Each number is 200 + 40 x the weight over its row's rms, rounded and kept within 0 to 999. Layers, rows and columns count from 0. The size before them is the row's rms in percent of the matrix's.

# layer 5 MLP gate, 512x128, rms 0.268, rows 28-36, columns 0-127
096,210,203,208,231,117,245,244,186,203,212,173,131,187,230,194,211,146,217,245,220,254,228,187,125,160,196,263,213,236,168,210,268,159,212,203,175,154,268,211,130,213,292,160,177,179,217,190,134,165,254,160,186,242,158,151,133,216,204,182,180,272,203,190,242,228,131,210,209,213,212,213,128,208,214,179,248,213,209,270,208,194,97,215,229,163,306,203,196,172,203,227,149,181,167,191,186,137,164,122,192,156,187,269,239,199,229,177,199,135,206,231,177,207,214,213,191,191,104,178,258,230,218,204,149,265,246,163,238
091,234,199,233,230,276,277,219,196,142,211,178,183,166,195,184,228,196,275,254,150,180,253,264,121,155,225,235,242,269,219,61,163,192,258,170,120,175,231,158,175,260,201,158,218,182,217,192,207,204,231,186,165,240,264,233,92,192,123,245,202,131,148,225,182,124,200,199,190,222,279,250,181,187,241,202,188,207,198,173,217,228,242,156,199,187,217,161,256,234,187,218,168,182,182,178,246,210,189,200,217,213,238,205,186,208,209,204,215,205,267,273,164,203,233,239,192,206,238,168,151,229,201,132,245,254,233,195,240
104,158,224,224,152,197,154,222,238,231,173,191,141,140,220,150,228,218,221,168,207,154,206,154,241,224,196,239,130,153,247,144,168,178,210,242,203,189,217,173,265,133,252,173,197,234,189,251,154,234,148,174,250,227,202,245,161,202,223,257,178,194,139,145,218,123,153,106,240,213,217,225,309,167,150,164,207,253,262,188,182,146,283,127,224,168,226,213,160,152,226,198,230,209,271,198,185,229,178,130,174,194,244,130,187,220,257,207,182,179,201,242,176,252,232,227,301,166,230,211,179,194,241,195,253,202,198,215,173
098,250,224,196,234,218,184,211,211,227,203,170,271,298,236,248,234,264,173,193,226,173,265,296,160,218,181,290,158,155,186,269,210,139,196,194,197,206,246,205,212,202,215,203,258,270,201,206,260,174,201,170,250,228,203,271,202,210,200,249,128,201,208,259,139,181,161,152,174,214,185,209,152,228,226,136,216,265,252,283,240,141,218,227,175,257,186,206,312,134,184,156,183,220,200,174,243,273,192,207,187,128,210,222,212,254,194,182,197,204,176,191,268,211,185,217,174,216,180,232,168,235,210,239,212,242,280,178,236
090,213,221,201,167,221,211,189,189,158,241,193,183,230,177,241,258,136,175,130,196,187,196,270,228,222,137,222,194,247,239,199,184,206,213,177,154,246,197,265,172,142,210,184,199,290,174,257,188,205,174,188,203,217,108,251,158,216,228,142,245,140,203,289,232,155,197,237,163,219,103,165,150,235,199,227,135,187,193,144,218,198,193,202,175,207,194,191,269,172,251,240,236,224,144,188,241,195,226,201,87,178,202,200,233,206,168,210,147,185,165,211,164,238,187,215,233,135,249,191,222,104,94,230,230,244,243,139,240
092,207,196,156,119,159,222,145,176,175,188,194,186,196,128,193,172,186,230,212,272,204,147,154,275,210,146,187,196,206,196,168,240,173,227,273,203,264,210,195,194,199,192,233,234,207,127,242,175,212,170,204,216,171,188,246,125,216,176,189,232,114,220,167,196,216,198,145,183,193,249,182,124,251,144,146,225,231,274,151,195,184,174,217,247,177,215,134,170,261,126,137,127,213,146,237,212,184,255,152,191,193,219,230,207,151,294,233,109,168,143,226,227,240,212,202,199,168,151,266,277,250,177,195,169,155,176,229,198
100,183,183,185,211,208,199,230,192,214,128,213,169,213,194,231,245,234,201,133,205,218,215,155,185,181,197,221,148,159,190,95,165,220,247,199,192,230,200,299,188,138,229,235,238,210,302,189,217,257,207,263,167,96,171,229,122,189,185,209,165,200,245,227,256,154,243,268,199,201,161,188,175,203,129,226,248,200,132,258,180,184,204,288,223,173,202,119,114,154,207,142,196,173,241,148,216,255,146,182,189,145,189,204,164,223,280,226,199,170,202,219,280,233,202,262,225,205,209,202,209,167,237,162,223,206,157,177,179
099,181,138,267,148,194,188,190,233,234,229,186,209,238,217,257,209,297,154,235,315,215,231,244,203,196,175,210,150,169,204,145,189,174,270,115,163,130,195,288,225,172,150,220,253,197,209,246,206,114,237,179,172,194,159,177,144,210,181,226,149,266,223,210,272,198,194,173,203,197,225,146,224,211,241,157,174,202,240,196,238,130,256,221,226,191,232,211,209,180,172,165,250,183,197,231,159,169,231,243,183,205,167,234,246,157,229,200,189,159,221,199,221,197,193,183,214,203,193,75,201,248,171,235,214,302,225,133,244
084,249,202,203,213,219,204,156,208,242,218,222,278,222,176,251,247,252,236,192,187,235,265,278,179,193,222,262,169,269,121,253,233,166,185,231,149,261,217,216,218,247,194,215,215,267,255,278,266,200,146,182,239,214,250,161,199,187,223,159,221,192,160,275,214,226,221,114,111,201,159,183,131,212,163,210,214,213,158,229,223,259,178,183,254,202,186,148,215,202,118,195,239,156,234,167,134,168,175,230,233,192,166,188,240,210,225,218,286,216,225,223,156,183,221,166,206,192,220,194,204,198,188,162,138,86,258,199,160
# layer 5 MLP up, 512x128, rms 0.262, rows 28-36, columns 0-127
077,230,179,188,190,217,191,202,217,189,188,228,260,211,178,171,207,236,160,129,233,133,161,206,244,208,215,178,164,173,218,175,164,206,208,178,189,252,169,228,242,149,145,262,166,224,229,294,224,254,221,245,210,147,213,224,211,203,208,234,231,150,294,186,157,213,270,214,188,187,162,217,220,209,168,186,153,259,179,84,193,199,329,236,217,247,93,204,181,157,258,180,191,179,147,187,213,211,283,228,229,210,161,173,118,250,149,206,227,236,213,181,218,235,152,251,206,191,306,189,180,199,176,222,184,162,137,229,182
091,217,187,219,228,244,246,128,198,137,218,112,235,156,223,177,198,220,247,175,136,169,211,213,221,244,265,161,204,203,230,70,222,239,239,184,197,159,165,228,218,236,157,242,192,223,99,242,174,271,174,107,170,207,217,200,225,147,199,195,211,168,214,264,212,206,226,226,127,211,275,166,215,211,213,185,150,181,211,259,237,226,186,163,172,186,217,240,228,231,212,254,168,165,171,190,168,219,221,227,219,278,158,189,203,174,156,149,140,141,213,245,170,197,225,131,122,147,268,192,149,254,167,205,258,204,181,189,240
090,173,238,183,183,175,237,249,203,139,192,214,213,195,121,247,159,222,236,184,220,243,186,185,203,139,186,184,162,238,178,196,170,194,239,217,213,188,93,189,272,215,216,203,162,176,222,171,206,190,231,124,236,220,365,172,177,215,206,180,176,218,152,266,213,198,233,201,233,200,266,175,219,204,183,174,191,218,206,186,177,248,194,223,275,161,254,161,195,218,176,260,139,220,202,171,154,147,207,227,240,277,209,157,212,107,165,279,201,230,199,157,214,172,235,251,139,210,188,192,239,185,269,304,213,235,234,176,133
104,146,153,157,231,157,171,208,231,225,200,257,193,133,210,187,168,201,195,151,190,214,233,189,244,139,170,126,288,201,207,193,152,264,244,192,219,167,80,287,195,178,173,212,245,173,200,232,146,143,163,252,199,242,184,241,283,198,185,112,198,136,231,254,234,214,179,260,252,213,196,193,244,194,225,203,145,280,175,167,167,184,220,250,197,242,248,284,210,217,170,205,179,209,233,195,157,190,188,289,164,193,251,200,234,188,210,174,189,250,210,227,198,211,145,236,194,163,157,125,246,180,216,129,177,236,212,210,145
088,206,199,128,226,171,146,178,249,191,218,220,226,202,235,158,186,221,160,182,230,257,229,139,171,210,145,118,224,166,162,149,164,193,166,237,171,169,263,160,207,138,200,224,196,171,256,181,280,224,215,215,131,203,225,142,230,200,192,231,156,185,229,219,189,175,198,212,251,194,227,221,216,176,146,203,215,188,134,203,165,178,160,298,103,211,176,224,230,203,201,214,162,119,168,229,140,184,281,162,228,140,182,233,186,271,177,203,199,247,241,221,182,207,188,165,125,235,150,233,182,181,311,136,85,180,189,189,188
097,188,253,285,223,197,140,134,199,247,133,212,148,260,144,262,216,180,203,194,174,161,201,228,203,202,187,125,250,196,229,190,216,185,200,159,243,153,217,195,131,201,186,226,218,198,214,162,182,191,120,252,253,221,189,108,233,169,255,207,252,218,154,207,166,249,260,259,181,201,196,209,161,215,228,267,150,146,223,204,223,120,196,159,195,153,229,207,209,181,221,277,276,265,272,181,149,210,204,184,190,201,237,202,259,196,222,109,223,135,181,158,142,202,153,141,230,178,215,195,180,269,222,200,244,237,185,266,162
099,193,147,224,257,197,196,217,173,259,177,215,191,174,199,168,161,217,158,180,187,163,229,231,116,244,179,162,196,217,209,211,174,149,210,160,231,216,191,219,249,133,252,262,180,232,95,265,205,177,206,163,191,129,161,222,164,272,262,182,182,246,175,214,197,237,222,205,152,220,268,185,232,164,237,295,274,210,253,315,176,230,180,194,219,161,157,167,180,167,200,183,173,248,203,227,247,207,204,166,229,225,188,210,218,121,279,221,134,143,222,264,140,199,261,220,186,235,247,146,233,176,201,134,179,230,233,213,147
101,301,181,157,200,203,241,265,183,111,116,219,205,154,181,112,220,158,223,177,140,173,226,150,157,258,186,233,158,182,191,247,196,259,187,255,198,212,207,163,152,183,205,191,237,206,195,183,156,198,86,190,203,227,259,237,205,235,249,204,173,185,204,175,184,167,253,208,117,173,155,247,174,168,190,234,250,162,176,301,139,272,143,136,206,197,198,228,241,182,205,193,107,274,211,189,258,237,236,244,157,172,245,228,189,231,240,225,190,212,206,200,172,221,191,181,187,208,230,245,234,226,233,200,195,162,204,252,135
080,155,160,180,130,207,228,267,240,181,215,214,65,196,237,164,213,218,214,214,252,184,136,124,226,221,236,175,177,124,216,214,160,222,152,184,191,151,188,163,206,201,231,217,153,113,163,106,206,195,269,218,178,253,127,206,171,263,190,213,142,218,244,200,185,205,199,267,229,148,201,169,197,226,242,141,171,147,171,196,142,153,228,187,148,235,266,236,166,199,264,209,152,263,205,191,266,208,212,150,214,209,251,175,184,173,185,159,191,152,181,205,237,183,219,252,192,133,185,159,230,168,190,193,238,284,168,188,150
# layer 5 MLP down (transposed), 512x128, rms 0.236, rows 28-35, columns 0-127
086,204,220,198,197,216,200,211,188,185,255,142,268,216,200,233,204,185,270,192,151,214,144,159,171,153,210,194,193,277,197,224,189,204,221,205,159,152,247,276,129,179,182,195,178,244,247,170,147,227,261,230,241,212,206,250,213,134,277,253,183,149,228,179,193,201,177,243,198,258,174,194,192,205,180,133,238,171,237,195,256,221,130,262,224,220,97,212,177,166,192,278,164,220,134,187,205,211,213,119,199,76,201,260,257,209,243,181,184,205,163,209,157,282,195,124,227,156,208,222,241,185,247,279,185,198,196,207,181
096,158,224,197,165,201,134,253,176,196,152,249,179,186,212,254,192,297,316,290,168,180,216,172,208,197,224,184,200,193,212,175,238,256,224,192,252,208,225,215,199,236,108,223,192,196,152,175,231,240,205,174,293,148,167,161,150,288,228,202,240,205,153,237,246,235,174,248,214,201,238,104,258,130,243,205,95,174,225,200,146,162,199,239,188,165,217,144,219,253,182,193,278,243,223,219,147,182,190,196,164,216,191,177,245,159,140,199,210,196,209,213,165,226,248,213,172,166,230,214,161,175,254,168,215,230,242,239,223
100,170,137,294,197,174,221,247,162,237,150,205,237,210,122,232,218,241,195,232,227,202,245,251,172,195,219,250,216,198,176,227,165,192,176,179,182,208,217,140,260,229,189,173,179,216,179,178,118,240,166,257,254,227,239,193,157,212,189,130,208,230,224,203,140,189,192,210,231,182,145,110,177,278,214,129,181,159,218,254,213,222,185,244,180,206,163,163,182,283,240,208,157,218,183,206,246,150,128,225,211,61,161,135,205,253,234,216,166,147,224,195,209,188,193,178,217,95,222,179,204,286,160,234,216,217,203,235,206
107,224,153,173,244,246,211,197,205,211,233,159,232,198,228,195,323,211,206,178,188,252,121,296,152,215,183,192,198,194,204,173,148,228,162,135,188,117,255,226,182,204,176,193,181,183,236,160,175,179,203,245,230,285,253,269,191,244,285,168,192,195,203,192,160,277,160,143,277,246,255,155,218,262,189,179,220,222,171,198,221,248,193,260,213,191,137,247,235,214,202,121,181,181,202,224,175,184,276,152,224,209,211,151,240,201,203,200,178,243,178,231,194,238,200,191,235,137,237,126,198,226,216,171,160,210,303,237,182
100,241,173,129,196,191,133,225,134,184,276,147,209,166,242,212,268,230,183,187,204,242,275,204,130,185,171,201,198,212,160,223,152,128,181,246,243,164,236,189,146,257,279,197,205,253,209,237,200,259,164,138,267,196,216,182,229,184,205,122,160,194,283,220,212,156,212,204,266,218,200,219,168,227,230,220,147,185,180,189,209,169,177,186,174,211,271,159,140,170,190,285,157,174,254,219,162,198,262,266,220,136,212,191,172,215,181,161,124,255,139,192,199,292,124,183,238,192,188,175,190,228,182,156,170,219,212,179,175
098,150,153,241,250,228,214,189,201,194,150,150,331,158,324,151,102,192,203,218,230,225,182,208,274,236,185,176,159,182,224,220,297,272,210,153,243,214,168,177,219,198,278,232,185,218,258,228,183,200,225,203,196,201,216,180,152,163,184,219,190,283,212,214,220,197,196,240,235,228,246,259,142,248,135,204,163,169,221,229,132,217,192,255,216,215,252,179,168,183,142,233,205,162,240,172,145,182,193,178,182,225,209,225,224,157,207,184,191,216,202,175,214,203,158,281,237,175,210,130,208,159,172,298,220,207,219,227,243
103,271,226,234,264,164,246,267,149,154,255,162,198,201,241,173,200,201,257,183,157,201,134,263,179,183,167,186,176,208,220,162,199,279,157,214,210,228,172,207,183,198,180,143,148,169,223,242,160,220,201,195,226,175,171,178,179,268,252,191,220,155,215,259,205,222,225,158,102,254,238,255,222,239,173,204,245,265,226,207,210,151,158,219,181,238,111,278,170,188,181,261,292,223,173,232,174,182,212,235,261,231,205,202,104,157,163,229,122,213,183,224,229,247,183,212,219,169,161,147,193,150,119,172,218,241,175,226,246
102,197,204,176,190,224,191,186,137,136,186,131,131,217,170,207,183,187,150,211,184,237,204,194,165,202,194,128,188,218,239,167,181,158,280,277,216,176,196,187,127,192,236,219,132,169,198,218,217,235,173,211,222,238,268,315,226,211,167,201,211,221,220,174,228,120,141,146,186,188,129,212,209,224,109,254,206,179,182,260,278,194,240,167,229,219,143,133,269,104,223,278,142,210,150,186,171,191,215,235,155,160,212,262,235,121,215,146,220,186,210,265,211,202,237,208,222,209,181,223,170,235,252,197,245,207,189,190,186